Part of a small language model's weights.
Size: 16 layers, width 128, 4 heads of 32, vocabulary 1239, 3.35M parameters.
Architecture: rotary positions, untied embeddings.
Training: 167M tokens, 5094 steps.
Each number is 200 + 40 x the weight over its row's rms, rounded and kept within 0 to 999. Layers, rows and columns count from 0. The size before them is the row's rms in percent of the matrix's.

# gate: layer 5 MLP gate, 320x128, rms 0.0903, rows 121-155, columns 0-63
# up: layer 5 MLP up, 320x128, rms 0.0892, rows 121-155, columns 0-63
# down: layer 5 MLP down (transposed), 320x128, rms 0.122, rows 121-155, columns 0-63
gate121,106,235,161,196,183,243,201,226,158,223,210,174,212,240,216,223,212,168,233,149,181,216,158,239,250,207,253,133,224,183,248,157,172,167,237,196,138,171,189,226,227,214,198,197,254,154,161,205,187,241,199,262,229,256,264,267,244,222,215,122,128,238,188,220,202
up121,105,154,143,187,243,140,214,178,180,239,204,186,184,186,129,183,168,142,134,129,212,223,240,150,210,177,190,186,159,190,140,235,240,209,183,194,174,242,221,211,246,251,228,285,250,104,152,226,167,219,192,311,201,228,236,185,172,284,236,155,203,269,202,251,185
down121,100,216,237,204,237,171,242,229,260,184,199,219,214,211,195,233,209,254,203,269,151,233,241,251,196,146,205,220,265,183,196,194,202,246,108,277,283,145,176,186,196,128,217,195,193,151,194,168,237,202,202,209,159,201,186,169,211,147,169,233,183,156,247,232,155
gate122,105,247,265,210,180,172,171,169,217,221,142,190,172,157,193,181,111,189,161,127,193,161,250,171,207,242,221,218,218,211,231,198,125,265,181,126,119,178,200,222,197,164,185,160,180,158,176,205,196,189,304,145,224,209,185,209,248,253,180,192,156,181,210,208,220
up122,093,269,181,193,249,246,145,247,205,161,218,182,157,206,180,212,166,306,209,177,245,172,197,180,157,172,222,213,245,199,251,148,284,152,145,231,243,203,103,157,251,216,260,245,173,255,217,187,279,196,207,221,165,180,135,209,199,215,252,192,212,221,122,186,188
down122,098,194,153,214,176,180,198,178,226,230,130,203,166,120,180,181,182,198,158,163,180,238,245,191,280,196,287,223,161,191,208,259,148,331,233,122,219,249,162,171,246,191,181,211,181,173,206,213,218,264,215,164,200,245,190,226,253,196,183,143,185,187,184,181,228
gate123,101,229,202,160,183,232,161,225,189,189,187,189,286,197,175,196,151,198,152,154,117,200,180,307,191,250,242,234,165,197,157,182,174,213,188,255,217,215,135,244,162,257,230,184,234,243,203,161,115,228,216,246,203,250,117,97,209,170,210,215,160,138,162,151,125
up123,102,217,244,181,253,233,224,207,167,192,184,114,136,227,235,169,245,193,189,210,237,179,239,115,141,216,139,202,261,249,275,188,237,183,177,154,160,208,210,180,258,175,169,192,194,124,223,222,268,153,209,137,175,198,271,327,181,262,185,155,164,174,238,212,148
down123,103,229,238,141,268,210,192,151,215,223,211,85,166,222,125,174,240,187,171,140,110,174,247,245,165,202,228,136,237,170,186,151,227,183,221,192,219,220,189,204,202,177,207,155,238,184,212,191,216,162,288,156,190,172,169,193,150,222,236,199,157,122,226,109,140
gate124,087,156,220,158,212,172,171,109,324,162,275,250,194,226,194,233,177,196,261,208,317,199,157,240,243,238,275,233,211,177,169,211,198,206,225,136,191,195,177,225,231,211,219,217,187,193,247,171,83,209,242,228,226,262,189,196,230,126,141,203,175,210,170,194,232
up124,093,172,164,215,218,195,204,181,165,224,206,187,183,177,218,170,175,266,139,263,212,186,212,121,250,170,192,234,140,157,193,183,275,223,158,205,187,189,214,216,194,217,229,203,182,151,172,107,186,111,155,115,168,173,194,104,166,173,200,194,168,251,203,168,199
down124,094,175,216,141,245,183,160,146,207,210,236,207,215,212,192,243,185,155,261,175,228,196,165,231,176,254,233,177,288,285,183,242,155,184,240,156,170,210,219,207,245,209,201,199,162,254,229,241,137,300,170,210,240,225,163,205,179,228,166,151,170,221,168,240,253
gate125,099,188,178,249,176,188,159,156,210,184,182,210,104,264,213,175,184,205,147,211,202,249,197,222,140,98,162,240,220,161,128,178,245,187,263,245,256,219,183,166,229,175,257,155,207,170,158,194,200,192,232,125,177,227,157,171,213,264,316,178,232,218,173,222,228
up125,113,171,198,119,165,207,247,160,141,238,154,198,178,231,225,150,197,235,212,191,131,98,210,230,191,246,202,170,136,233,190,227,139,156,211,227,216,203,190,178,226,287,181,121,211,216,205,188,137,216,110,181,214,219,187,222,255,240,210,179,208,107,165,224,233
down125,113,133,240,173,217,229,215,181,178,198,167,233,193,273,256,172,137,239,224,208,124,159,217,222,218,201,248,183,157,215,110,166,156,194,265,166,225,198,179,173,225,263,247,166,300,183,171,215,166,168,222,201,194,241,221,179,294,221,230,168,213,141,171,228,254
gate126,104,230,198,235,211,151,233,225,179,229,206,202,220,221,156,195,165,242,189,294,248,147,137,230,265,155,195,260,157,274,233,201,283,169,185,156,201,177,179,143,214,183,211,191,126,241,292,184,261,230,137,230,173,220,189,175,237,98,147,204,187,180,205,155,179
up126,096,181,123,160,208,175,198,201,198,175,217,147,248,166,211,240,195,164,264,252,231,181,180,180,240,233,239,129,158,163,217,172,180,150,182,271,230,172,269,134,177,200,169,221,232,219,169,147,199,255,199,108,190,205,162,260,206,178,139,113,180,222,233,236,199
down126,092,194,204,252,290,218,236,144,181,176,179,243,224,170,211,151,135,215,252,233,204,187,233,160,205,194,156,211,239,140,159,228,165,220,213,127,210,198,147,249,200,173,243,180,172,178,219,243,165,202,183,161,106,180,206,162,219,177,132,238,245,169,181,122,165
gate127,105,308,202,243,224,256,255,249,228,159,244,176,227,160,163,198,213,219,160,239,180,181,139,201,232,228,197,272,240,210,270,221,233,244,176,187,105,161,167,141,202,191,205,181,176,170,160,220,170,201,220,224,196,231,282,137,226,205,185,146,198,219,174,198,245
up127,091,200,218,232,173,159,110,150,272,267,133,232,187,191,221,227,193,228,253,142,160,199,293,132,211,120,228,183,203,156,268,147,271,104,203,186,239,189,187,222,174,207,251,165,232,193,242,187,188,171,213,184,248,203,211,184,174,229,221,216,160,224,240,175,153
down127,100,219,225,249,195,236,222,230,236,115,280,226,224,192,179,210,237,191,238,206,196,190,219,205,188,253,175,218,289,214,257,186,199,215,239,155,124,130,194,155,254,198,211,196,163,130,183,143,188,219,177,204,132,218,283,150,213,191,204,114,237,247,203,172,148
gate128,098,240,190,132,198,235,184,234,188,140,240,154,223,199,208,174,185,200,198,154,208,180,158,288,234,155,249,210,159,198,129,245,151,192,239,172,123,185,248,137,136,159,174,173,229,241,154,214,133,236,233,159,187,212,238,231,231,105,208,168,171,133,232,215,199
up128,099,259,184,200,239,197,196,252,176,157,281,235,212,205,179,161,127,242,274,224,142,263,210,257,241,242,254,244,239,164,193,172,164,193,208,174,206,210,185,196,123,176,208,166,229,170,180,213,211,215,262,166,158,161,131,281,262,136,143,169,210,128,203,223,205
down128,094,106,229,193,186,195,227,150,234,197,157,243,184,190,217,143,264,254,244,269,214,170,252,174,185,272,144,268,228,181,222,141,189,221,189,215,269,218,114,196,240,197,224,169,141,223,232,222,189,127,185,230,209,173,184,112,230,240,189,219,202,238,215,145,227
gate129,100,199,216,176,201,142,193,158,165,204,170,182,248,196,231,197,258,160,161,224,159,117,245,180,169,249,189,189,220,224,217,131,155,233,219,230,175,179,222,213,222,238,155,258,265,177,142,230,188,148,199,208,211,231,159,203,159,220,155,234,252,233,185,132,227
up129,101,223,213,209,160,250,221,282,123,225,193,220,166,139,236,176,171,210,246,175,176,233,249,233,169,221,246,179,235,204,322,299,180,186,223,257,136,165,199,174,151,206,161,178,163,308,188,178,234,193,210,158,242,173,275,197,247,185,262,206,179,249,183,242,139
down129,100,255,199,119,311,201,211,144,168,187,267,258,170,176,125,175,196,164,237,200,167,168,229,188,242,188,238,198,172,234,228,115,198,163,193,201,148,185,196,164,236,216,222,183,252,213,193,168,169,149,229,221,289,218,266,184,139,207,230,139,162,121,233,142,170
gate130,101,164,229,215,204,219,151,226,243,180,225,232,179,183,169,212,197,189,245,135,180,255,194,259,158,216,244,175,252,222,216,76,201,206,188,205,155,191,187,189,126,219,213,165,151,198,217,199,140,210,168,256,137,158,163,115,231,214,204,209,240,194,130,250,208
up130,092,174,205,171,186,180,235,186,255,149,150,172,213,171,244,163,195,260,201,220,240,146,223,258,204,192,220,166,209,156,184,243,183,165,151,272,238,142,198,189,152,219,218,163,208,58,214,257,210,215,220,180,170,181,160,238,188,248,208,205,220,220,225,248,205
down130,094,178,141,213,191,227,235,182,165,284,194,150,238,218,192,202,152,199,137,189,191,282,158,159,267,240,141,228,175,244,132,235,208,278,180,151,231,201,190,265,193,212,207,243,170,247,181,230,202,154,271,144,248,230,214,229,180,166,223,252,240,186,276,164,205
gate131,098,187,117,210,208,210,177,133,254,166,174,197,257,143,180,256,141,192,245,138,169,197,265,221,258,185,251,172,244,177,150,172,169,217,252,173,226,201,129,287,188,202,202,231,263,270,227,169,138,178,203,244,268,130,165,202,242,197,195,246,191,224,179,200,218
up131,099,184,205,215,219,232,216,215,225,145,203,191,229,157,192,229,213,217,259,198,131,204,144,208,255,272,169,217,196,182,191,205,163,187,300,118,243,155,161,202,234,174,178,247,211,278,249,265,98,160,167,238,249,217,139,229,207,156,167,201,112,156,179,219,144
down131,096,256,168,262,206,164,162,202,196,220,200,302,214,208,232,206,157,220,167,160,189,204,151,185,156,219,131,242,65,166,139,171,203,155,263,195,213,125,226,192,219,201,274,174,206,244,230,231,251,226,162,207,200,246,214,271,247,213,194,234,211,227,150,157,244
gate132,102,214,232,199,196,160,159,192,155,182,247,279,209,236,262,205,101,203,187,221,228,229,198,225,256,126,222,185,131,200,179,278,203,202,233,234,242,167,252,148,151,213,250,211,245,199,237,192,135,269,202,241,180,213,157,225,215,151,210,188,155,187,137,227,186
up132,101,214,169,212,221,218,275,150,213,161,290,176,144,164,226,190,151,185,193,144,235,208,132,237,240,202,242,199,145,176,218,276,175,156,285,205,188,214,245,219,277,199,224,188,283,202,226,187,165,279,151,251,174,215,271,188,240,180,138,151,157,180,208,257,199
down132,097,211,152,189,207,216,191,224,192,155,165,207,173,181,165,203,246,233,211,222,207,185,228,169,224,249,221,278,180,222,156,228,213,250,173,174,226,144,163,207,273,193,177,207,253,186,203,173,206,230,173,273,173,182,261,198,192,212,204,166,210,136,195,227,220
gate133,109,264,192,174,145,161,211,213,291,239,206,172,205,180,157,191,186,257,244,178,79,268,145,216,209,252,185,243,191,223,286,222,177,205,176,140,191,218,216,233,190,169,198,243,245,214,236,189,189,183,166,268,203,232,159,201,168,215,211,168,249,207,216,179,244
up133,102,199,177,143,181,160,161,116,216,274,225,178,229,199,146,216,189,230,271,235,146,241,203,165,201,188,205,166,168,229,276,236,150,292,205,191,230,288,146,208,229,229,212,192,170,252,223,189,206,127,219,213,189,229,189,189,222,233,201,152,237,208,241,143,323
down133,094,242,172,213,186,207,216,160,130,133,224,172,172,185,203,202,236,215,209,260,283,214,192,169,181,242,183,185,230,196,177,225,263,200,203,272,235,258,210,148,105,216,133,190,175,160,175,277,197,159,227,195,260,198,239,208,226,207,219,203,200,237,219,243,123
gate134,107,196,249,296,132,216,187,246,229,138,161,227,160,160,188,156,188,109,185,193,209,227,206,188,250,252,139,152,238,166,150,192,188,159,231,268,183,196,196,154,214,233,136,153,149,199,221,283,208,201,191,158,216,168,204,236,244,205,201,158,202,230,226,225,189
up134,100,207,147,206,249,193,176,237,232,209,214,196,240,254,254,261,176,241,220,244,237,275,197,293,146,205,271,172,232,215,226,238,182,153,183,220,188,238,233,183,171,158,285,207,312,171,194,199,210,216,179,235,146,159,176,134,199,178,219,202,210,182,252,231,289
down134,097,184,192,211,208,180,177,233,143,224,138,219,221,199,219,252,205,258,187,233,269,172,155,325,139,207,153,223,258,162,234,184,188,239,130,223,218,212,207,213,236,173,196,207,95,158,213,209,287,264,251,181,192,185,178,220,226,170,262,218,231,187,237,205,162
gate135,100,211,126,219,183,195,270,219,194,139,210,189,166,194,186,265,196,139,133,147,173,166,179,172,226,102,185,158,193,217,176,206,138,164,183,224,143,212,218,190,176,199,123,150,186,222,243,186,245,207,199,150,178,195,184,173,209,179,199,193,210,197,245,157,166
up135,099,206,199,207,199,89,203,175,251,199,155,199,241,201,229,174,199,240,196,186,189,137,200,226,176,248,160,164,232,247,259,138,194,195,218,207,276,208,231,236,272,181,229,215,237,226,189,204,177,211,141,246,196,249,190,276,103,122,204,208,214,145,181,279,168
down135,100,256,177,212,196,201,180,189,157,114,177,165,167,189,220,240,279,212,169,183,125,251,168,166,240,126,243,211,252,167,148,190,81,137,196,164,160,214,199,212,224,149,178,129,218,224,297,190,269,172,130,204,214,164,150,127,218,182,151,201,247,172,232,140,146
gate136,100,205,204,263,200,271,230,241,177,182,223,182,157,258,197,219,208,299,243,220,189,186,184,230,156,227,182,274,139,167,208,199,187,217,130,202,198,101,197,198,189,229,253,203,124,181,201,208,160,184,188,215,107,251,188,229,239,228,278,160,164,258,106,215,167
up136,099,176,212,219,157,190,156,209,225,264,203,241,203,187,194,172,256,203,159,234,216,191,193,188,155,265,326,230,197,193,187,241,178,205,180,201,174,253,225,156,201,230,192,200,191,171,183,155,261,216,168,208,242,189,221,304,233,175,119,158,227,169,248,224,257
down136,108,205,218,170,194,205,184,183,209,214,200,198,212,151,186,183,179,152,186,156,288,213,206,241,178,255,266,194,200,254,164,231,171,123,203,199,160,296,182,226,183,201,182,154,222,158,219,139,218,185,181,168,252,224,187,227,170,221,129,160,166,144,249,161,275
gate137,089,191,210,168,210,180,192,231,178,201,225,232,228,148,222,182,211,191,232,157,153,269,272,137,161,260,182,273,213,239,131,208,199,223,262,229,224,185,174,207,140,247,207,186,249,270,168,160,205,145,170,221,202,186,149,221,216,189,177,184,185,229,242,242,204
up137,089,146,229,185,168,166,184,231,250,322,237,173,250,224,221,276,193,218,168,213,278,153,141,172,277,221,192,160,209,184,264,218,153,275,159,225,152,200,154,217,271,160,140,192,150,135,214,228,213,215,201,207,162,193,185,179,251,212,208,179,153,241,127,201,196
down137,094,119,224,123,141,151,236,237,242,275,174,160,257,222,219,287,167,181,156,144,284,254,197,240,207,147,158,155,208,228,249,218,163,208,160,236,179,155,228,253,246,167,246,174,193,135,220,234,176,186,211,234,141,248,186,171,238,213,132,183,161,179,198,194,251
gate138,097,213,247,187,195,186,219,208,193,238,135,201,209,231,150,181,168,98,200,189,186,214,170,277,223,184,219,226,230,309,191,191,258,172,119,215,206,224,146,251,199,201,203,284,218,210,173,164,137,190,270,173,276,251,166,156,238,198,232,199,245,232,226,231,242
up138,098,168,215,192,157,174,136,101,261,242,191,196,151,179,232,158,165,193,171,206,247,221,250,247,243,205,191,270,223,240,149,144,239,146,248,215,255,211,129,181,230,183,195,226,201,187,110,204,80,215,197,166,217,192,129,159,209,224,225,164,99,221,220,153,234
down138,102,171,240,232,200,182,178,209,203,275,181,208,200,271,184,250,199,141,192,199,174,200,193,218,189,196,241,179,208,215,132,235,132,145,114,136,209,214,215,204,132,258,178,212,186,218,181,171,91,192,206,221,286,176,105,177,188,188,255,160,213,194,237,219,229
gate139,096,266,212,184,182,228,223,278,250,198,188,207,243,133,161,223,236,166,204,217,234,209,180,179,177,214,117,231,210,156,185,138,209,246,153,215,176,175,149,233,207,253,253,151,117,194,192,189,168,154,239,220,222,210,237,187,215,173,251,113,170,218,185,217,160
up139,093,224,233,158,173,259,137,213,241,188,169,172,188,219,258,220,169,265,213,184,252,207,200,251,242,179,177,248,184,204,159,159,218,203,187,181,157,215,202,175,188,194,206,133,76,184,188,169,213,256,154,240,233,255,215,142,205,174,176,167,273,150,234,201,142
down139,098,181,158,177,185,181,210,196,169,143,188,75,120,243,210,183,155,183,187,217,226,189,235,247,215,190,295,171,194,179,224,222,156,187,226,179,171,241,224,225,162,185,81,209,248,222,157,122,198,218,180,176,212,168,104,219,244,241,187,252,206,239,216,191,245
gate140,106,197,189,229,261,216,155,140,232,261,215,208,245,208,221,179,162,171,204,236,179,212,193,225,263,197,240,219,227,186,243,130,166,207,159,205,240,285,247,242,184,198,271,147,267,193,143,173,138,255,229,210,250,205,179,242,138,214,274,262,122,217,239,171,219
up140,102,191,182,258,189,221,187,117,217,216,226,149,128,198,232,227,175,185,157,203,211,264,243,223,260,156,242,145,243,203,180,276,237,177,139,191,216,293,178,246,239,183,220,251,317,203,213,195,230,206,217,199,252,222,190,209,247,155,203,260,194,175,224,158,188
down140,100,211,260,187,172,267,236,138,192,199,241,117,165,197,226,225,205,259,192,166,239,245,202,193,164,223,175,198,223,181,203,339,212,198,122,150,138,179,117,215,216,167,191,258,174,243,258,185,174,178,213,233,171,124,230,221,230,194,199,179,330,180,223,173,213
gate141,105,156,207,182,212,254,285,162,185,263,191,166,162,143,264,173,242,177,198,108,163,158,207,217,169,133,209,206,167,236,218,201,233,201,189,182,178,277,164,169,262,152,189,229,210,202,150,210,238,218,160,201,150,231,233,154,119,192,203,204,219,207,149,112,197
up141,105,167,195,153,195,223,209,223,180,220,196,188,227,139,237,176,212,167,179,184,237,196,170,200,175,179,203,235,190,159,242,243,254,198,213,267,181,291,219,115,267,217,221,212,211,190,221,250,242,175,201,216,129,259,185,214,108,248,282,257,162,236,125,144,238
down141,106,216,203,164,181,214,196,225,146,264,215,140,240,206,167,131,189,177,210,238,198,210,206,172,200,222,211,235,100,194,158,176,280,245,262,192,128,236,153,205,204,153,177,242,201,172,178,174,268,218,175,224,145,180,269,165,189,201,263,182,139,203,199,151,122
gate142,099,151,201,157,190,177,230,150,181,201,282,215,249,178,191,183,235,164,198,211,168,244,214,199,179,217,192,272,180,181,176,214,157,165,220,235,108,168,229,254,137,274,148,208,247,207,167,229,249,218,116,211,197,217,269,223,255,160,125,165,149,158,143,259,180
up142,095,117,167,183,237,188,201,205,222,236,163,197,193,241,226,227,197,155,164,169,240,226,145,230,161,220,232,176,148,117,218,200,152,174,212,144,221,209,126,293,151,210,217,226,221,216,205,185,230,219,126,224,223,222,280,238,230,164,151,175,192,175,194,124,213
down142,096,208,164,206,144,205,181,226,150,221,225,131,196,176,200,216,193,276,279,224,162,191,157,163,259,175,156,203,225,229,177,275,273,241,157,235,188,234,327,223,236,190,247,166,155,222,180,197,173,267,190,171,179,200,175,151,219,240,183,266,192,199,300,239,139
gate143,098,201,164,230,228,197,161,254,142,198,171,161,142,164,244,216,207,228,200,203,234,290,287,180,170,182,172,204,151,221,176,131,155,142,308,214,239,178,256,184,230,144,253,197,197,174,261,213,229,177,164,243,238,239,194,129,214,238,171,208,226,164,186,155,211
up143,096,257,179,112,165,212,200,215,201,245,224,166,265,215,162,195,136,211,189,177,257,249,162,208,256,135,189,259,160,214,222,317,139,214,181,237,282,196,226,229,185,215,163,231,235,220,293,186,224,130,196,220,215,229,209,180,204,238,206,156,250,207,197,209,213
down143,096,212,223,152,160,154,226,248,135,259,213,215,178,184,171,265,242,209,185,85,188,190,253,176,241,192,193,207,202,163,248,209,188,165,222,290,157,140,254,291,186,187,198,74,187,218,210,195,223,123,172,172,225,204,195,185,177,237,243,238,228,135,214,222,259
gate144,105,283,200,273,160,209,200,181,122,212,189,234,248,233,191,192,178,333,248,145,226,159,203,195,205,219,234,232,167,200,229,245,247,196,232,196,191,188,220,201,259,193,147,182,139,282,203,198,197,158,151,223,174,190,133,187,224,183,258,166,172,262,190,237,183
up144,107,228,159,194,181,100,197,261,280,255,176,213,218,186,189,157,159,101,123,147,239,245,206,195,182,215,167,125,242,188,127,189,189,231,190,217,174,207,156,194,178,140,269,266,204,193,160,252,112,159,217,206,255,201,192,219,207,223,225,273,186,185,233,197,260
down144,100,173,236,132,251,121,206,264,179,231,215,234,117,132,209,168,170,209,172,203,223,204,231,164,277,154,180,188,229,223,122,199,193,238,188,189,178,152,157,188,237,191,213,162,187,244,167,215,289,171,108,147,236,147,144,244,252,168,198,188,172,230,211,261,201
gate145,101,207,204,186,242,137,164,184,165,249,216,126,232,252,237,168,219,199,213,198,142,244,220,217,207,241,205,206,170,202,175,231,216,230,216,226,185,221,131,233,66,259,243,197,187,149,183,161,172,207,139,228,169,194,187,163,162,195,240,187,207,184,172,297,253
up145,097,228,183,183,177,193,183,180,201,217,210,206,240,193,106,173,158,192,240,253,200,210,156,225,232,148,135,215,223,170,189,203,183,212,154,175,184,232,205,185,298,209,126,243,223,278,238,153,254,207,202,230,165,228,172,167,205,129,187,239,150,205,246,191,182
down145,095,202,159,187,199,239,136,225,229,156,212,184,292,327,152,179,196,220,161,170,273,267,155,139,238,194,148,171,225,292,190,244,228,190,164,128,254,168,221,234,127,232,203,256,179,186,245,217,199,148,214,281,287,158,140,205,151,180,174,178,180,176,241,159,252
gate146,107,196,249,166,123,200,188,132,238,214,180,221,196,233,132,181,184,215,93,191,155,153,154,195,194,183,140,252,169,199,246,192,212,191,280,200,199,202,254,165,237,242,175,179,210,237,203,204,235,141,193,194,254,105,191,168,178,97,150,215,162,256,233,216,163
up146,107,179,82,124,257,187,207,192,200,157,140,233,234,181,259,225,183,172,187,209,170,204,250,167,188,186,244,183,186,192,227,183,148,157,207,266,193,196,230,202,171,163,225,292,170,179,200,249,201,179,250,156,179,201,183,219,179,221,318,139,271,229,201,239,225
down146,102,189,217,271,237,181,191,179,161,281,213,254,233,206,185,196,151,204,178,219,233,194,200,179,156,230,175,116,223,219,143,174,169,216,128,142,156,222,128,152,225,191,240,184,170,185,142,211,129,231,221,185,168,196,233,225,262,209,259,224,217,212,191,118,233
gate147,098,294,179,113,176,198,239,191,203,143,218,205,201,165,213,212,210,206,246,182,183,163,247,182,189,265,199,256,216,235,254,223,160,206,233,258,211,198,151,216,146,221,146,184,237,256,184,203,269,112,163,214,203,135,234,197,230,192,187,140,220,213,220,193,243
up147,103,170,152,164,229,188,218,196,232,218,162,198,278,297,226,206,227,204,169,197,207,210,203,246,204,108,101,216,224,152,229,178,171,165,216,188,220,165,207,280,186,153,180,250,244,175,249,239,161,204,159,219,215,198,191,217,165,141,133,231,155,219,205,164,304
down147,103,164,112,156,269,230,224,254,223,193,174,146,248,273,153,173,233,269,176,192,209,206,219,210,205,164,157,199,244,183,191,169,249,163,236,209,223,157,259,225,250,176,197,308,234,143,170,196,208,231,162,185,230,288,187,211,178,158,180,137,196,184,243,223,242
gate148,096,249,192,196,189,217,253,181,127,256,165,257,233,133,174,228,196,167,175,175,189,234,198,232,147,190,172,269,264,195,157,134,241,197,224,247,152,226,223,137,244,169,256,151,169,196,264,121,252,211,166,272,282,232,198,164,101,189,162,221,203,214,203,155,204
up148,108,237,209,269,243,192,127,199,245,226,218,217,224,263,247,244,208,174,228,211,174,179,205,234,215,163,191,215,198,173,265,247,154,162,206,89,231,161,203,241,163,161,205,136,188,229,165,223,225,147,256,186,193,119,182,177,249,245,215,163,158,170,184,165,207
down148,106,291,222,213,199,191,200,168,191,229,172,226,246,237,215,210,177,135,162,144,138,201,161,224,213,200,211,245,205,182,205,173,154,160,269,132,205,154,214,174,155,182,226,151,131,259,204,196,220,256,227,276,220,158,214,161,200,266,156,221,181,216,199,173,209
gate149,099,153,107,168,203,160,285,196,158,216,189,171,208,188,161,193,191,270,218,262,181,181,165,196,232,230,165,277,227,218,178,243,285,181,253,164,194,243,222,204,283,225,253,211,216,217,214,208,133,213,124,219,184,150,169,213,213,211,181,171,207,284,154,177,294
up149,100,196,142,234,177,210,232,179,100,176,206,193,240,195,145,208,210,226,170,269,174,209,255,242,195,208,91,225,220,187,206,207,200,104,221,229,242,251,143,187,182,252,198,230,167,190,221,223,262,251,75,229,200,162,184,212,209,203,197,154,208,200,214,146,180
down149,097,217,220,281,183,218,193,217,151,141,171,244,245,241,223,163,174,180,175,236,259,176,251,240,206,240,130,199,209,226,239,181,183,184,223,192,260,185,179,237,138,167,182,280,162,191,250,206,269,181,250,179,174,208,207,174,217,140,208,193,212,145,269,140,221
gate150,095,183,251,218,212,220,218,127,228,165,205,223,160,252,252,221,172,256,222,100,190,237,153,188,198,143,196,265,183,226,199,225,205,182,198,102,174,243,187,195,187,90,224,174,213,175,203,204,250,187,182,185,175,132,180,170,156,202,237,186,236,235,138,197,245
up150,103,188,290,217,214,238,195,217,245,212,224,144,195,224,261,193,210,204,157,165,267,144,173,190,219,245,256,157,181,190,166,219,202,132,228,270,197,155,217,214,183,188,188,256,174,198,208,214,180,245,271,200,171,214,225,269,163,244,229,168,251,181,202,230,230
down150,102,174,248,207,207,180,225,231,250,195,209,154,159,160,218,147,195,203,187,255,275,132,250,173,182,258,181,101,199,143,161,213,165,131,264,228,207,233,227,221,261,270,209,202,155,126,218,250,206,257,260,186,145,265,235,218,226,164,190,190,275,208,198,213,226
gate151,096,176,210,276,253,235,229,240,154,211,271,198,145,237,178,184,236,135,205,179,210,152,202,236,312,206,128,179,146,202,172,183,189,201,212,126,149,185,208,162,230,195,201,159,182,175,238,229,187,220,222,225,215,154,211,199,162,219,131,172,227,180,168,153,206
up151,097,194,209,297,202,233,221,203,213,154,259,198,190,239,147,231,247,161,265,270,248,117,174,267,282,209,197,181,167,242,157,228,129,229,132,180,138,202,194,200,211,144,157,174,182,177,218,257,202,158,170,204,158,178,178,173,213,270,125,195,185,180,194,214,231
down151,092,228,192,137,205,175,151,226,198,239,179,162,292,213,201,201,238,219,159,222,159,241,254,136,187,178,144,180,194,163,228,226,286,147,237,206,245,167,186,202,179,211,228,206,180,227,196,156,209,153,196,157,260,139,215,227,101,178,235,227,214,202,226,180,167
gate152,100,113,280,167,141,124,156,198,191,152,208,248,182,258,206,204,145,185,209,253,177,157,238,170,163,223,159,203,148,230,148,120,81,183,256,199,204,190,222,162,179,172,180,254,144,198,186,224,246,128,250,146,162,163,161,201,278,212,224,222,252,181,210,218,256
up152,111,262,222,200,175,295,211,224,106,185,228,133,174,174,157,197,168,162,194,218,205,197,172,184,238,201,163,234,229,212,216,279,218,203,140,169,216,163,156,209,215,184,219,163,157,199,277,291,142,237,294,216,153,179,178,195,116,224,211,212,240,263,162,173,260
down152,105,205,250,188,137,186,238,255,154,137,179,235,208,172,167,226,163,161,231,203,195,175,192,201,195,233,175,223,82,158,137,235,121,180,207,194,153,183,244,195,184,210,172,186,140,159,258,176,214,212,226,191,148,215,185,256,151,240,124,234,259,220,191,225,196
gate153,108,270,192,225,196,173,174,155,156,230,179,171,144,155,150,223,279,182,153,205,233,117,236,122,203,177,169,188,235,230,234,231,182,231,219,224,165,88,188,197,149,147,107,174,238,231,135,244,283,164,232,178,217,218,182,245,222,152,201,95,189,296,219,212,182
up153,104,202,249,175,179,228,181,207,97,143,198,241,122,206,245,227,188,237,268,189,214,266,227,132,229,243,163,219,241,140,207,218,208,198,177,223,184,103,184,188,193,176,141,234,298,164,199,328,207,161,246,181,167,220,193,235,193,249,245,199,138,238,289,222,146
down153,103,255,184,233,98,130,165,191,203,205,223,161,185,155,187,86,230,171,166,189,207,228,232,132,184,159,248,165,303,210,237,230,149,223,166,220,194,68,189,227,216,226,218,206,180,206,188,139,211,154,223,169,196,223,246,245,100,178,176,190,230,189,222,179,206
gate154,094,214,229,163,140,211,214,232,183,243,209,233,211,255,167,200,163,165,181,177,228,197,215,151,157,267,216,218,214,188,281,247,167,292,189,164,205,234,164,240,186,179,302,146,195,190,165,156,247,226,155,243,248,262,159,242,148,227,233,330,193,197,193,182,185
up154,091,155,210,191,258,117,167,214,239,178,208,230,255,220,179,198,235,200,189,219,184,233,199,158,232,319,242,197,224,155,112,176,207,231,189,214,205,210,132,224,193,181,225,207,188,181,179,218,187,209,133,208,236,224,236,237,221,202,136,217,164,191,256,187,177
down154,097,194,227,263,285,229,219,168,196,201,195,89,148,139,204,232,170,217,179,181,136,184,187,160,203,165,204,197,210,218,202,170,224,132,170,187,165,165,276,179,201,208,131,248,239,210,266,217,174,162,262,178,120,156,145,184,226,151,222,148,236,194,137,163,255
gate155,107,177,175,190,111,119,111,171,198,188,240,155,228,218,197,197,195,210,188,186,196,203,265,239,169,208,137,193,237,283,207,164,198,191,162,163,205,236,207,191,245,178,191,194,260,184,164,235,175,170,127,224,246,119,184,200,297,227,192,124,197,242,244,248,249
up155,097,219,135,233,200,226,181,175,205,199,262,137,103,198,154,229,121,169,255,246,171,170,143,175,147,246,136,270,164,167,207,224,108,188,181,123,166,281,224,204,212,165,206,150,166,194,188,143,225,196,123,238,217,167,213,179,218,172,165,217,236,196,170,149,209
down155,095,176,177,286,229,95,177,136,147,163,238,222,237,186,142,144,243,235,188,204,255,257,238,186,177,218,141,263,230,237,193,151,321,236,159,253,267,228,178,227,195,206,167,217,255,202,167,240,227,184,113,176,206,175,251,213,206,263,205,187,210,264,197,216,210